python train.py --d_model=96 --n_head=3 --vocab_size=1024 --norm_eps=1e-05 --attn_scale=0.177 --bias="none" --tie_embeddings=false --parallel_block=false --init_std_o=0.0 --beta1=0.9 --final_lr_fraction=0.0
Each number is 500 + 25 x the weight over the matrix's rms, rounded and kept within 0 to 999. Layers, rows and columns count from 0. Numbers have three digits each.

# v: layer 13 attention value, 96x96, rms 0.0879, rows 4-40, columns 0-95
# o: layer 13 attention output (transposed), 96x96, rms 0.0895, rows 4-40, columns 0-95
# q: layer 13 attention query, 96x96, rms 0.104, rows 32-63, columns 0-95
# k: layer 13 attention key, 96x96, rms 0.105, rows 32-63, columns 0-95
v4:536469494524501484462529499482527492452471519521514528455505514497521472486494482495491546500471459513492494546521532482508496489513529494533486513482509530501478496489435546509499481508495509468501538489486505526489533538500520512502489513492527491512511542434495562468539505501459440512
o4:478503460498520525482488467511490526469501439492488548494497474500527473559479491491475491489546541506477464509441535493498517506522503510505493492511485494501504516511490506508561473476492520501506533459482463511531495514503496489477507552494512494444527519500523539480514498478469532512
v5:461483506541514509464473505511490512495578468484504472454503468479499514503551465515468493499485493507484495461532459497463490537499489511488504490511498487491543486502535515508534507474532502504496495508502557487496559503546495490504504493510519504512496492474504503529491508521521525545
o5:505519485486498435476489553522497487526459508504530465503500512512492525467461548476515503520510500523482488486514482473477497469461501517489490489502519527515477488495498529500522497536507524501479520498493510497509481491469499503467492503503478510475486500476514503496487527462485501495
v6:526445523487475489480557501508511473492513553516519475460506492510523502483519475543512535512482477488505514525509508490501554516487526508493508519496499510477497474495502521536513490497506505496481536496509507498508537511488499516501490497454493513515459482473481486495461529517503504499
o6:477484493480525482460477508531510509504477482503489508520513522495497516481511510494484481546512539454507515503482534513536490500500502497519481473494520493508504505512514471507514501504539493469529463512531509462482499500472515482408464520499501497431499539492520504500532467484499547523
v7:486470482521513474451526468510477497461521522520497492447509517482485483519493486517477495512511498499482506491513516510476525511514519485525522511504509480477531468520495487534518461478519534484495537481525516527490527521508479513516475499481517522509457499460497527539489488500527496529
o7:507508483484518473495484510525550476521478517505491517521489484475510535481473516494516480496494480483488481476484519479542506498530527485485472473483497504488452521489484487458548486504484509529504506512473477476516487500455488497441533530509482460378509511496527535514521505469475495521
v8:496476480495517454479524559514511486502557484524507475498510534488509542551522490502517503514531480504505484500474527528515494499510496487588509476471507494537537515502473538524537490468522495513504540482494490473485514540532479523475498502511469501521483498524508507514502489526539473528
o8:467501524488464496462501489537522479502472506532538468518552516495507542528494483517498505554523469509514471513490500478514500496508513464531503484486519501564517514522509486434526541514507492503474558524479465537463512476483481513434482483500523550472498507497515507493490513493482490463
v9:533530471518503507536429477465524497483489466475472536514498511512476486512469511471516493457485501519478486517467497487505454513504490474489481504487506526502459518484507497469491498511490510484506477517494469467502430445515518464508493487532514475480531547516494512493528470492499505485
o9:512485516516474512532536499477485516484535488486494525484464494501519450495515510509492492462483510507495505487510470521472517498520483516497527516532488477474510497507473539493488474492475523545495507471506499540505513517516505489577549513472486500552480466499505500504492528504492465500
v10:467478511514510477476559489518492479487514482531504506499534511484497502482489487492475495523501473501507488493511522492483523487491514513527509489502528499486548487479515528533522483468530500494506528493515502523512545538499507524497461487476489510507464485472487522507513513490527502528
o10:499513485455501482471484538534523506519458519485486490514499477491505529504493484497533494517507503479467483500484508509502513489524527488488485463461481503507486518501500471444521505503509528508507496490483496476479503484460481509441508540522513493452532508509525514513532491495487512492
v11:510551456509478530522476496476500519487481544483485555466516485490477456506471516513500482463495484504456499483486505479483463513528502494464480485495531486502517491497479500485476503500454501488510505504507457508492492506536558490509520518538506471496500515487485516537533487447447477520
o11:529503469543505501522495495468509489501523470492500511477476495482506460526485507488495481452493501500489509448482498500498537493527490520489477506496448462459484523527477525503492494472481512531514492490460480507524507512490481508583516530503490460538475450488514528502523533498482509518
v12:527531462556523523528502469503528506462540489533482521456523505464457472529509511566474522501501490502480481450503536514448538484522508495517465494504517404510551472523475505485501497493498554490492515483518476612469503537541519516499479490493521477509437458485487533503545556452484473476
o12:529509410542499497457543453471526486503444499498537516525513504435489505545454495466481509439509458501472477496463517466517492511557524533457461490486489483456503493513464476504503461461461505507465504509460437490552504526463489519524504516559466468470501441509476544529514513474505469485
v13:563506538503542483496523470519496519523549516505477543479518450532496496453475500480495495514497541484516506530518489512509528506481515499484520546515511516449486483492522523540476467519492494514505481499501473487541482524483499497504482480498504493498458558463502461508481489502528489546
o13:496502497489501488522465495517499496491518510474476466517453531493520448443539519526495491481461550481511497482496477529495467486457502494501464499470529484451468507483520502454462522496522507475533458477544517481509459478473534485458523498473486494457518514505509463536506471497491505519
v14:527517504449481475527524564493527488541464548520505482538509524522506543527519486488556509536480480498534479523487525489556489499496485475530512497484516512559488532466467491491519535476465475515492507517482480483501515452494505491478539494539464517502546495532500500509509522528504488531
o14:433470536533503503483522486512468522480522456522513467506525508523491513544539463517488490524538487477545514506493517514531488497501491463571505518473510477555546524558537511449504486483545460503509519537526486534435522504496482528491464472468533551569496496523487479486473487533524494474
v15:510492468480500505488533516499488481489526524563502518432502527502481457561454486509497511513525527539500482515427566522492496471493483478537498530477504491517485496521479456498477485467486478495507572470502531518505494535545501517484514517537527509504495482534534536521516534490517452468
o15:424492485544500548472518416524549507510511508509489490502542480486507554518475511545464498469525477498493498489491541463539491520526513452498476493503470501515492495523474480473542518463471463495496522512456461528484509497514486506481503454529494477525476517490481539481475493483477487498
v16:543505494476513476519442469530491522510551470496501515500461469515553493524515486454486502506512538507504476513457482484534503519488504506509506479481485468512482513496485542462491516478477502532502467492489518462517510498497489489495512509525492511494539482503559463490463517540506529504
o16:441454541535522521510502469491471485495488506532563484481476549542499477486532500524491497489481479521558522522539459452499463458494482502526481539516532515535502490469495509484491527537508488464462530464518481527515518495503542471480497415466503532535505509498481500503491503501482473479
v17:533525465502497490523455502508515515494546463481498500549487450518508470486517476508501505525481475500488482502480488463537479509519492474512471502503493482526506495476498527467518507488463498530520468477484443485512476499483521482495484479497507474507536511511502503474509529537472511516
o17:433491506540516493529514455450475504469493474489549496479496559537508455516489479481495524447500495485549511526491499487461487480489522536506495539524518505522534510509484496455476466515518513491477502451525498508498533495460503519531475454482483544538525467506483514481506498467495423465
v18:505512494507494513521476533508500529536483488450494522520494501510525505518467494456504494487486522528502466505459485492497446516514485506498471499496500563536480524487496507473492510493473490516509489497484497478511467497485516480491533492542523490480552482469522505534500520504487484530
o18:467505497525516523526489484498480490465519482520487468480476495534498488486504526513486500473541508522496512486497485500477495470486480485521501516518492479504506489495482521483508496498500492525505531454471499514499493474518495500571514493485498534583506514507517518458511522517499470472
v19:480470506540508481472550452492510489452535498519503468460494510483517474489526503509484518502500499492492508505517488488499570491484530498485508495524487529461506460491502530511516475511546521498511505497531521495513519519483506515516470493461526512506484525472490515510479496530533527498
o19:509497505444507478482489543524534527518478517469483543518481494492515509465495503487521481522485532494462513525502496502491523508502520514482485478521513519483465529472489486505513489530482515501509482494497516453500502529481518464433523557491471484388529534483537504492501502480480519528
v20:491530486489507487500518580498521506500479528507541442476555503484478544512476477572526510510520461477487489492535525506503467514523500457550493537504510462537540510522497471478542510500506487496492562481518447528497482488519458535502519483465483517504487491537450545494512501517521466494
o20:514507481506484497494539479487497453511509466501502505520542519468472554557460477473488531516518472475506476510480553517523513511498524470512525497495517492520525499546511488482535449484554459503518516547490504522471519496485471518509464506515486508468480495504490513499510503499512469488
v21:438517529507473504505472478497447516505484490505501485529514498491460515465538526535519447487514570485495511446533479515499496533456500494446518523540478481439460496487588457517494502507519479483475470545512527525503460453492508503495493495468494519499457493524497425470462473520529562467
o21:555498538475488470517481564494496477535508562486486508513474512490476516439515532510518500521422491477478510517551460524480490519479491515453522496509495522476480446487535486540468491523516494476543412532559571463493466492491485504492505474502496439492475506482468435530478491519565520523
v22:470504492528527479515483449515504523481520457492503467474529518525490499479539467479471480534470490505509502527478539458486469490476500499548501548503509501501497482485512503489531486509509536499525462445535548496519539448493452461488433487457508532503470453494504502463498497519521515474
o22:479541529494499481501545509475453542519474529484502512533474508513532498456504475504476540478493504474497474510539513472493488469524535512429516490523510550490518505469489503491534460542532514488466492499508476502491503492499533520478515439516533481512548519517493498503516466509491453477
v23:480501460516496530466485478481491512494489483453459540457499516494514486511444512479490473469512489522487466503479489496501464515510500469488501492479495533538505497541477501480480486491482496511539501505482509479501438524498497508508500513529511490496544559506537547506485464504470469500
o23:519526515480479531545496489503523465497533500505493496470472467508518493515473512509477499458485503537477499458482522472469527484489491493538521516532496493497481506497478513512530507501447519553491565457446499518511492493541486488534550508483482485523488497488522536485499508484461469513
v24:529536510505487572547458454490493532513491506475493511526519475483499528454507527513486475467514526474460499497556452482515520510479488525426511478524494511498511517490482504505491526521492531506515459491493508500506508503471526482485509499497498532494493505531505449466519482512468537512
o24:562530537511531457502497523464475495519497489489524517499466507504502442506513478481482542482477494505494545499472478506462486507457496550489508493492521494437489487478529522546439516509514505468486477510506537523523470515548511495541484483517491482542486473490499492523488500524520530506
v25:513531479491507538535451467485496531498507477483496528504465472505495475482479517522496489479518549482475498501524483492473497499472485497447506516505484485479470500534509480471454501559481511507509469495506530510503455520504507497503524516513538495487513533521524469483500470478477516457
o25:538518499520498513519514474460500496507529503493500521480483515483498465473498513497479517454458503530503514498505483498486490509487492523469494522530497515452473485471485511572470518492481489482503481483499515509529481515540514478565510458497472478536491494490468487517480510496502491523
v26:534525487484515496481500479497462516522496555481451537405518488521510467490414526496479489514514488513505473472472491477473461519490515512518486497502491501487491509556485504492456491453476504492510511489511455463528481485506483501501526489516501495511505502446534462532442505551519503504
o26:480480512514510498562434474514488483526523506528474478510467503493502498467494493521488477445472514480495495453519512507535495486517463474529499521472501471487466501481553492459502477503499478463497521487479495501523474471475513478496529474493495462504477505493495551485525517489476480515
v27:516475482545498500472479429504509507461549478509502527440484478511504481448502480517462513498477487492492525529516470482470520537526514484461507562501498480418485489515526520509478489517501515497521471484516503506524486512496516474504457470487544492513461521449488484474458532497464535504
o27:505523450506507493502478484478510509500481500427495513503449531491505443438497554496473519449460546504489479501510508507468468506485490563452482491554490536464464485473457508525506479532502549475494459437527499438561456489498541497466525507475470463420476497468523509525552465450497500523
v28:517491451508460546471470473516533511497532496505497502483491461502542467503507469491477533498479484521479471507475497492529527508522497477438481489483514458533509494501455493460492527509454511526516502481478512517485483538470516507511472501516534493489540504495518539488541538498430490512
o28:484501477526532512488530437470507497475490449485541507451479502529497485562479496491474504442531483526514524486467535443478480495489527554529469529534511523499537506511470530539510484491474516509486533450480478494520526530523503507495482489509460500522499472481504544495489474464495478501
v29:495561528462488498552506539485510468508466504524525499569510518485481513514525508508549497516505529481548523483523539526538504470484489526488492499490493432539477530488483486487481517528491481496451498541482476525497476497489486513488509501498493497495536473578488485495507487488520526461
o29:488455511530496532489543477467483519517497536511492516508551501487478513555517470505514503531487456488538488531497491540526497529519515492520513525489480509500542495537543477509434511462511455483508458565547513519476546529515470523559472500506497495591497491532451454491483496553539500490
v30:472515533486494519495548517486468488538474516468508416480473511512490521486527492572529497504516494514538498458539524512503514490474502526526510462476462507501483518478515479503483516523509459484476514494485483506516487485489492511496519498488495491485504475571514512447480456459512511462
o30:505500499457483514497485491507493504540510507511492498515552490497488518485487480498497497532485507503489499510526510520510502519481497522528534499493521514517520500522517493547481500505491489478496475544508497504478505491513502497482482518509499496515508510498485479473493507507518518514
v31:445451513527497474478563526524522457484488506533495435489502501480523519485552467528520499543527432495533512496504492508516529495487506508517505502489509491490549509504495507515526491455509490521502538466508529517496546525470468541503483512478494523513536491498497494484484525532523489532
o31:470519496486520467468478513521510494499472494501508498519545501506489532537473483476513496533500512486512477518496523493502496505473513489512495485490514523546523507511536474488518492516529501474494512520496498475478492495499480522416485495500494517458518535503497504487506476496512501483
q32:473492522465516508520505463521516497476524498526491508502479529507514494503493495471505496494533485520493513537510465520496529523509509509495508513523457497513482477486515480460470494492473463514499499495493542495478508476493492502507463487522520513496468490477497478493512506487518494496
k32:501490479486534524509491479517498483493491490524485500476520499491503465518505482506500507524506491490519529499548478527500499513512515494488480532530485471495509482503512507473451491473509531521520484492484495524509510507507471496512498488494515508492489493469510504468523484489474509499
q33:483493510484528485487492471497509501518535509509499512514508506507491493517479498498486501524522511462470529476509494526469512489540481546489497490484489497513505500517517486484492514511501514483497514503503501508480488493527476502496505493501518493486476512509479507498555470506487487499
k33:502499511487497508496490518499504512494500499481507507517513506499496485488458493504520482518486503472487536501536527497491489487484527471490514475504501508523482502529523509494526499521500496504493501496491499499499498514520483480510495499527491492502508478494494476464530505510489481501
q34:470493504527532511527498513522469455475491522486505514520509527482482501496516493519521504499464442550532502489539452517498481451510494465516491520505475472508501511487536517476479474499504493521490500493492489471511483530503461482514546505485509510523489477430519502501493479508496494475
k34:530501496512488494508466530486513498492513515520473496471487465513496501512505484516492495493495488478511469492519506486489519496513496477510459495479483480479498523505501522501504496493493480484534503494481455514506514473508480491532520506529500506519511496528486494492507494507476517518
q35:508473519498550523487497509488515485512511487505508493481509532530477497510527524460524508503494462530479506534519503530523482508530525512514536449481484492526534488483500503510499465510500473504513460511503479503529477504530487488486525480533492483486506499500502481526529485501530499488
k35:511494515496493499508513468490479508468525515507466536511495521504500465511468532461499481514515509515482500533524519483515502517515510505459504472482518473504525478492519535531527466502510539500473480513536488534481497538485506545519480519500491475510506465449513487506495478511483487485
q36:515485507513466521482523529497518510496500522479474546500489479470461497460495472524530513528507511488514495504476472502501492509558538472476458501520498518503466478484442466483500542511484540503495477483476481538501510485478517486495513507515492444474525545515468484500484480513477483507
k36:490550519465441499491474524463546498493509510488545539513509509503493507485447502536496536491485413503491467534502504500548498499466501455481491506466512533537476511553453489496483513529430481547523501478462501522497467488460496477539533485511469477481474489513505495450530497501495544455
q37:529552531484407464492466516447536525538478524494493551515488503486542514505482478492476510484463433534462494515472507446561513538454491463485544497497526517519511509496469515529525467499466499525554505512500502511511487501498529456524535495549449522491505498496528556466524500482509520496
k37:503519510508486512490508492519469472472527522490490465512489492505490484529499479534514505520484496465523519512485502497487493550519506502495479507509476514491527501481528503493488502470511516493488521523514516506500490503505481504492463486491543466533530525470472469477506480498486492529
q38:497470488506515513456534506508508527458486515516503515476499481466511517522520491518505510522502520487505499501490500462470536511525548483472495522538510509485468492473462483486527501538563553483456465500479480490537531526505524478496502525545482491469512518510523486488431508499477468517
k38:502503472483499498490480522522501486471491493476529489497496499516500467509514514502469496524521524467528495483474503454483531497471503500489463501492513491501509537549519459494534489500491506533526510499497521507496513497469487501498503466504522445524507462509516533468512508513536524525
q39:520496501508484484506511533497500507499521476520514521493512503486481541547527527505447479484529505534480488464483517472502505504496447501499537513476505486497475497507501543506488462525545479497498542505518483485509513499542526462507512494513534529525468470479527550509517474513515531516
k39:524469473519489454452497507561467505479512534542492514469448479471498501518542466548476507552454537491506506489497521473473508529514501548474499495503541478467478465481484466530513508490510506469470495485517495489548537512463518446509504484523506496534510534501524475519457559518512503517
q40:529531486504457509515499524541536508560521515510518532515511484460483540485529535488481519528496474553477491543501520453526527520484461483497546495492497494506490492487502530514502461505498440470454482518498494484530503495503541420535516453531452495553483491491524524486507500525516506496
k40:535441466512522510509501509572474529526535508511482519489489489470482507560565498480462510521475554513466514471483463475482510543486465503536545488486507482474484478479480491549535452488562513420480475491501539471535525503532516469471510503530540514555497522496513546542515521519532469504
q41:486523501475477500485516520494485532546505443474505479518532528483492508509519534479457517509497486507496458487531548424518490534496458505516511485469488481519503479514490503553515515460476447536471492511494468469486516475436486479545551457521494487525465489496514492524506466553508509534
k41:499486553507521508517527501493520554553492475515465496506533495505526514457505482471515493501482463528469467507523470518507473486513480512542564484501499498507491512471515517523501534500491470490469488514495497518516515478456527459528509463487517535496505488474520495493514502511492487477
q42:506505483507497493516509500490480489536526464481493504524489514500491537465573501484451504464519491510509471493428472505517500513467452507528510483460489524481529500556521496521518470472465449515538501462513465482457489475466510478504516440504489516543471454522485540533532484517520534521
k42:509500491507521484528501497474472508528507455510490460497504516509491526439544458487495502479460490495525473537468484529496479463490430487533553461446539513525510518460484493520508482483493499528530494489535434482478507460505528502515507479503502563533502514468487545522543525491498538498
q43:510518532527506523551496475498478472513521490510485485502523505498510515492501514476517495495491476516469489488535488466532478472517488505554519483510477515515544530486506528492479521471445454505491517487514483478513517488481464474526541484478496493508489516530493502512452515557518542485
k43:496491537494552515519524469482501529538518472479476481523545493531509519488510459457520491507528482497461464496507463501476472470509443505536539486509449502510524534462497533498513531501486461528512492506525468449520515476459537485500520475479561538489504493501500537502522519501497522481
q44:473462538492502482503511451497533492479497531468514514464518513508508511548442486506522491502497504470508507529499527530424496486487549468437474526519475526455444527482496473481518488524517535485523493532469495511487519492519503508486508524505523506467541507464500530496503501467500533454
k44:512486485488457495500487487508501442473508530476535507482466506469477507578476525529505498514493497508508537513465519487496517550487532487441445519485482530472470519510476470493529476493502522504529503465442449497500492525543451512511521500526463456483513514529492527515491504533522527494
q45:571549534487474539534475488529505520513443527531510452531512507490501471521435520464516479548484500523464511475546513498520476487558504509535530501541495474508518511481498540475451530567495485491422507526504505505539467523503498487533521511495482453476502511487519477488481509547488485447
k45:524496567511499515498519513525499542540494503510489512492532457506503492525479519451506495548535507516428495466532489478483476515521508510515549508513436490518525460503549531473500513529476519480466475509505560527533494502479536445463508512509537482480496486479520506472476477573489457489
q46:494513551522455511492474528514506508502508569534497510501487511440424483489447484548505496526491482522491519539505509533530453499532517467477483505515470487503497519476490466521529501480540483488484535483474461499522514472512502484503540518473512523469565555553494519471479508502563531496
k46:518461545549464522499506508480470532482517568514494521513473467439499500491489472494502515474485467510462525542522455497496492496509531478473498548532471514515476527514527509495503515496520497466523504476495513499515518458508542467466531532528548521456510560516491500487506489544556468447
q47:516538548478444518510483554490498526513519511526492509515488533461432421491458492509547488525494476508488491503537510523566479473554494498549526491577473461562544547504513504489502536483523488477460547529511497481527500531518518472524504547521520476438521533552530487456489492522519463505
k47:497497550497514531508497513482463598504518498511473518495503495439501452509497491472498505507509500492462445486548484483526476496514548498546472512582488484506506503520519495505509502517516473465482527504520546518499543530492566458497502563539554461445519493532497511474493473525503412480
q48:500477523523543529516523491514532488492452517501519515488515514495498532488492501476495489504478495530503501510514480478498531500502505473517474498466508491500481477497507511516493511505489498558509517486488550501449471492484542525487529497518519509517518499526475460541519519488485544501
k48:487466504520485516522517518510550486487516507505504499464531525526496538475501524457511530511492505505501505504517502535511510486464538503483485534490547488484482490503468525520485535497495504513508494510517505528498494513507497501524498490498512504524533492518435469499503515493462504518
q49:487510490505492506508528482544484514502517515555516476505489460492524482507509467502515469493490540491533540505498525473504496526495487548488484510509596496510529526484416515539481505475551493462483438514491462483518509487483485538526464478502490502522513546479493446522487525462499472512
k49:487511525471474495525519471486504558489517493524451507532485476534485479487469456463517496467461498522560463507494493478503511535490476523489469465517537528535488543472468489531523488465474459449462506467480441514488564482458496532514499523536520526479507513517490487511519501534500467499
q50:505466489502533460441547499513492495457488417490505470486542503478538504495534516547464489516534532501517470457483491483480527497472496497518482493503504496501504479508515527514523498475521519529516490501500462486479506511494526494483487494501500495529509482515514471516498447480479531509
k50:501485472518481481517525458494513500447520449511482464472538508478499503501500460508457507496514513523549512506504507533484498496473514514502484497509514499485525503525493519541498459468503512498495466483507460556493519518510499493525441489482534521576478495475502479510449521503478539546
q51:517533450530508534528478493518518486515564510528464517545481506510521480496518519499451507499480508509519522514462472532514507507507467503520533494497497468489523453517529536527459509505500528513529476487516523472475471497485477495495478499479536492537464471477514516498503481478509519536
k51:515478488497443490488501504474476523473516505480470488513506516473516517512479523469489472458505515509480485477482479499457492509466481505502559481485493496488494511500493494521506481529514562538553515498498478459468476479480476510512526528555567473485521488526479538502513443521505503503
q52:467473487544546499537481470520512471451463505499545497447492517505521486492471496496499489512494488490510524495508509482451562487539514521522516508481498507522566447452526531477431504520523493497481478519482551484513490469523473555487485521480534496528549489456482471495446456481478554465
k52:456452537493449476503490455510533481466524522478486493458518490512545526524537422501475582519473498542532513497530514557494536463477551517491500491498523466478514485472494475541476478502509548511496470473453517505467579481508516487524504538533498477513549499500501524485489497512471474532
q53:546540494516515533521490496503511483491467532530494511536479423520534492474504530484547507472530499515487545515527506486508522470486475513515502464463544465509468522455500535495468495551508533497504503518478562526500494513511521540502515532464497530485475545491508487502528532465470458504
k53:475497518544508512502505512498521479469528490502462528499530493532461501522525516490496528469532520554476505523529505501522528477505493481517458521476522532516501533490456500505504516509538483456534499469477536494484500491502518482454507531448477521460501515517465477521525520421458486539
q54:523487503493466509488472484479485536473486453475499454488535561513513480529532516469494462517471500461500520540480493513520477507468499460519535522515518483532511490498516525499481491529491483513500461519516500513461457474520508486537507521469495509490486457405536472517474445488545552477
k54:518512511526464503463489487436466471465462470459503483457517529526494512530526534474490532527499534471499542484523526477478479507475505510520536493508480442515526531526480512490504456553509523536495469565518510461516534521496476520546497525496487468489492495475546473493515479512546468479
q55:495463511504471533505497515499474476498439516495515490482492528488443497496488513492491490514477491532513538473539490497495518446527551487548545503550472493485541494508506520452452519552522522519472546468496553505507527504504488499476516540457540514442514481483496490500487491544510492461
k55:514519547514537505501481494519488438518493530446469473456501460507498562496514540543478557513512496532551497512505496448522510464503517473472502506459489480451479491511508486475522474540514549561505505495481533505489488470521513485473498485504449518499494523510537469503466501520523508472
q56:534538513484480526489457507498505511490511532488480522477508499517511506481461492484560488497508480487475500559559521482494497547512526492485517483489479511509478496463512487472522507547464520519512518517485508523506505494487520530484517522511483509478505516456494497508509555512500521512
k56:484520508488524537495466538513511486491509525526519515461525529511472492525502509491506521522494490520442523510560550497482537483511511484507494521515505489514500492478510491476466531511529490498484507495505498482489494522479490491474502494472464486469505522475486460509519531442472479518
q57:524478528494498505464540462478494528499457459498482417514524499521516507496493521497496473505497510495491501489510504515522491487511490505518477505495512477534519507480517516505505525501485514524494506485491500489474444463515522537507488476501528500495540501512502460529489469480477501481
k57:474500518556518494473531468485504522472481522490479508489497516533503519510510542488477519524527504505534494514553528519518499490521522516523450515486534469492534507499491512532500499495517512504488467473515533510470533537483512516504486481460483500538493492494503464514474526479454483543
q58:487510516521469505515482481494493484526498484538494537468507491478545491482482465513511512489457485495541528537497508477505498472479541482512485514508570483515543468525483538486493459501512452471496427549504492519487506538510478484532476477543417523500514498458482477487467479448470512500
k58:506519512494417469506509506458530536516476468487501527502491485503521513493488478477505512486475470529503540525487527502513500493454486500535515497521497518490516470498495504480533459489481460484478484556469480512512523512526554518559505503549430524480529521512506508477518472463519479457
q59:478491518508536484541511491489494468487538486481506518517512548493502468503491508532474543497472459537495498457503475458468506426489517503519489490514466529529519469504535510503490495476503500479496563511506482468482504550515526461501515483536511485521516501505475501489537458519451522503
k59:482489509496513448514484465492499482472515484502523525548482505469525491484491502476491503503491471512522518490507477535494472444506524508514553507460501518472522441485499518515495476491461548478520525508493518503537485537516527489518477457545552489562501479500485507500494468491506522459
q60:484512489494475493472503540489479477520486513549497509515483437503557512500487494534516488485491499534516524488522500480518497478515528556503485514523541481514531497497467537500517496486524514508469497470494450484501519537516474498481479479504461529489500501525512515499489529494489473539
k60:528514486477516469475518511494518513517489508509491537512485454496508523477474499506483506457501499542549485526506487481488493505498475505485485492528502551514497497498496515530505479487483492455472518461478472502467481503532484493482510451553454517499476516506517506518459516481510505512
q61:490509527498467455459492501473494503493527466498486491496531500474476507514485481536488489493515489500472485538502506505496471520493467481483487516469479517523450527506499484495563503457452489494543520479504450497505476460520512498511516516483452547468514487528496545521480514493550519516
k61:539520491489568502510520520493491511512446526544533486486481499478529482497512492491502478510527504475467513496499476518472497504536492500543537509523500473513531474503501543508483501506478479488477497505494516501526530551504483510501491492421448503492481491475502482509504546479498484544
q62:499530504510501555594477504512510487531500548531503498508467506476453507480490506468530499505452488527508501513502521476491493469524508514494532496544492501477526518478482487489448497534529475483468509517465526485537505498510494507489525523486550488474513508491486509488480523528509494453
k62:501498543472508519516469527498493482543493489483487541528480481491512505490499519504536491504459458529515457518474488469533485490496503503489499467469503496493470503475506482479493490556514494539492529509478493478485469467498517502487532521525530512455512495535510533472523480553519504431
q63:520466509483499485451540499459473539458427448510485470514536505503527475525496492501509495503515494493495449478550545510504481501516525512501474499519561467544476496474447513478493538495531470522505486527499464466501483498518493509542494506532470484473506504473522453475494471478499489522
k63:497543474530508471490498463478481496474482486505477491500497509547477499506501482517446539520507485483547495539577530505528509523502500477506443508490561477515541455555445478500493483463500468462459495496513516521517540508496500529512469446465474538512466515495524474471465532457543495531
v32:513481540539529490532496498500506490506483549522485492482523492475522526505473508546522504492513516490502526514485554501513489512496541474520491534528542496487475537453515481494480519478518501504494480499485498544464469497526507454487514490476483516484482528498492506530465510515523497511
o32:492513489529486492489517486500541524510503471493486521546514526518511513510528531495440463503504497481516471505477477497534498515473496496479525451447537503500531490510469516500507463486483507498529505503508522533497497491463489503472484442495471531471471471483473489469498523456516500474
v33:514511530449519470477524467503498537552493462463513517561477500485473489505517502488507461521551496511518492471493453480539517456501491480495497459503503478504521532530518504495505533510512523517495477489493514473508503511507521474500491483475509492513499496490531461466498479500520518517
o33:528492552484481496530483527443481475523484529488520489488480480447514495445510487519502489487520500476503525526515459496465493509504515470530507521500512507498491496471514498521479477500494456464514483507548463485502491471470532459548530477450511495505536518513510498513498511533511501503
v34:506493515489472495486535536491513495491505544461503504498524486471516515521498496525472520502525502490495522477468509521500482530494529470476525518544525477478517494534495518517519464507521565513496484479507472498481506510483505450512490476504473537497484475508501505505471478463509507518
o34:507497558550499472525513507477530515528488506516478515512487503492523498519500500518491501496494487492516484488504521487562465490516496494529541490490527501520491525472480500517505475497485505543493491491491505525494507482517514487499492479486480526465493501517483493459503488507490491469
v35:471456513571438539497531511500502508508476535478502477525526509496524524460528494530515503485498492519503503533499466481485515471490497508521472517505540505496498515483463489501509492505499509499501521493488475493499490480468493492485519497507485560492522520528489498492496530540531470554
o35:498502533525547518474512501464479529476486491485515530502495520520520494522522494489459460474516528466541495523482531475524496538452466491508498481498505503518479547522534496513502493514487518533493512544540505516520463479516512479483484467507487488460469499505525510497496493482495514485
v36:492478503511532500520508456492487491504541456508502507463524528520512506525512512486476513505478528504513536451491506525511481520457486512533535538490485541496511455494532511482497481506503522513492513508517481486480501503576512475496511488478492531492487453484501505486514457465532454476
o36:465495517513470512492518494546504511472484556476491474485510472492469539497491521523516479526475457529527446492535506474517519510523497474526495505533503471482494487508440493507526515515518490524460514510477450498492521481458472516525503540528500532486539543505490502504505485522486480500
v37:508516488541484455494508512498497505504510524521483549524509499512527488540541479508506504472502507502495492511486506455472482499464491531524493500482519471490521493504485506506527480487462496520492466511499531528493545498521485509532477485564493506520486513468516499517492548510557466488
o37:451505503537522496487477493510492529502517528547496531468506479495526476513508519513503465513509500499533500498476479516507529456494509488493512493482530489494488542494515512536468463496511534532501523530509490532479492461490536492482501474460510533506545516518485492478481491525475497502
v38:488516500472507502482489514493477544513491519519517508474475458503512505497480521486500473502521492518475531511526493467492441523515502512514481520550484517519529533489511524496461510447485475475463478502511511500533487488487483480507472491515495445497473537460507469574410495524505502494
o38:508460448506510474537481492513506467492526474491527511492511535517517501523546519463483521510539493489492468526491482511489538466521476498505497483422478512465502491490525505509467493518509498478550498494498502493468531517515502520493529499462509481482478459523478517464560540481512491529
v39:545517521498465505453526490485533520519490511546499465497493515500489506483433500551491510524488501484521507520526549516521508499542544472428485516491525519514520537469509522519487544509495505495510484526487484538471489540533504498500496470458530503489466524524491497517496500499471542476
o39:542498481451492446513499481523537495499506478477498470552491508504512522512476470480466508491524562494468505485459523535472504507456498492505529480454517506486488478510471496505466507485509475477522472483512559510478493506477484513440477516513480533514502488468511474488499496457510520514
v40:511513486546481500516500535496506487500488512531506512463491551509483483475530483477518514503511489510508472497471510516520545469499486531564481456492487498495493503481484493501476542513491446496524522520482537503520522511422525490503475512524543520512508512550474494534525504487478526523
o40:470486492467500513486511488501486537534534489498519504487511506504518533485507491529512499509500525508463528501521493486446488544489496522482487530485499500512497516497529504468479499488484510486495521509503492507491507477523488487491518531490505493547485449490507510487493503516488519484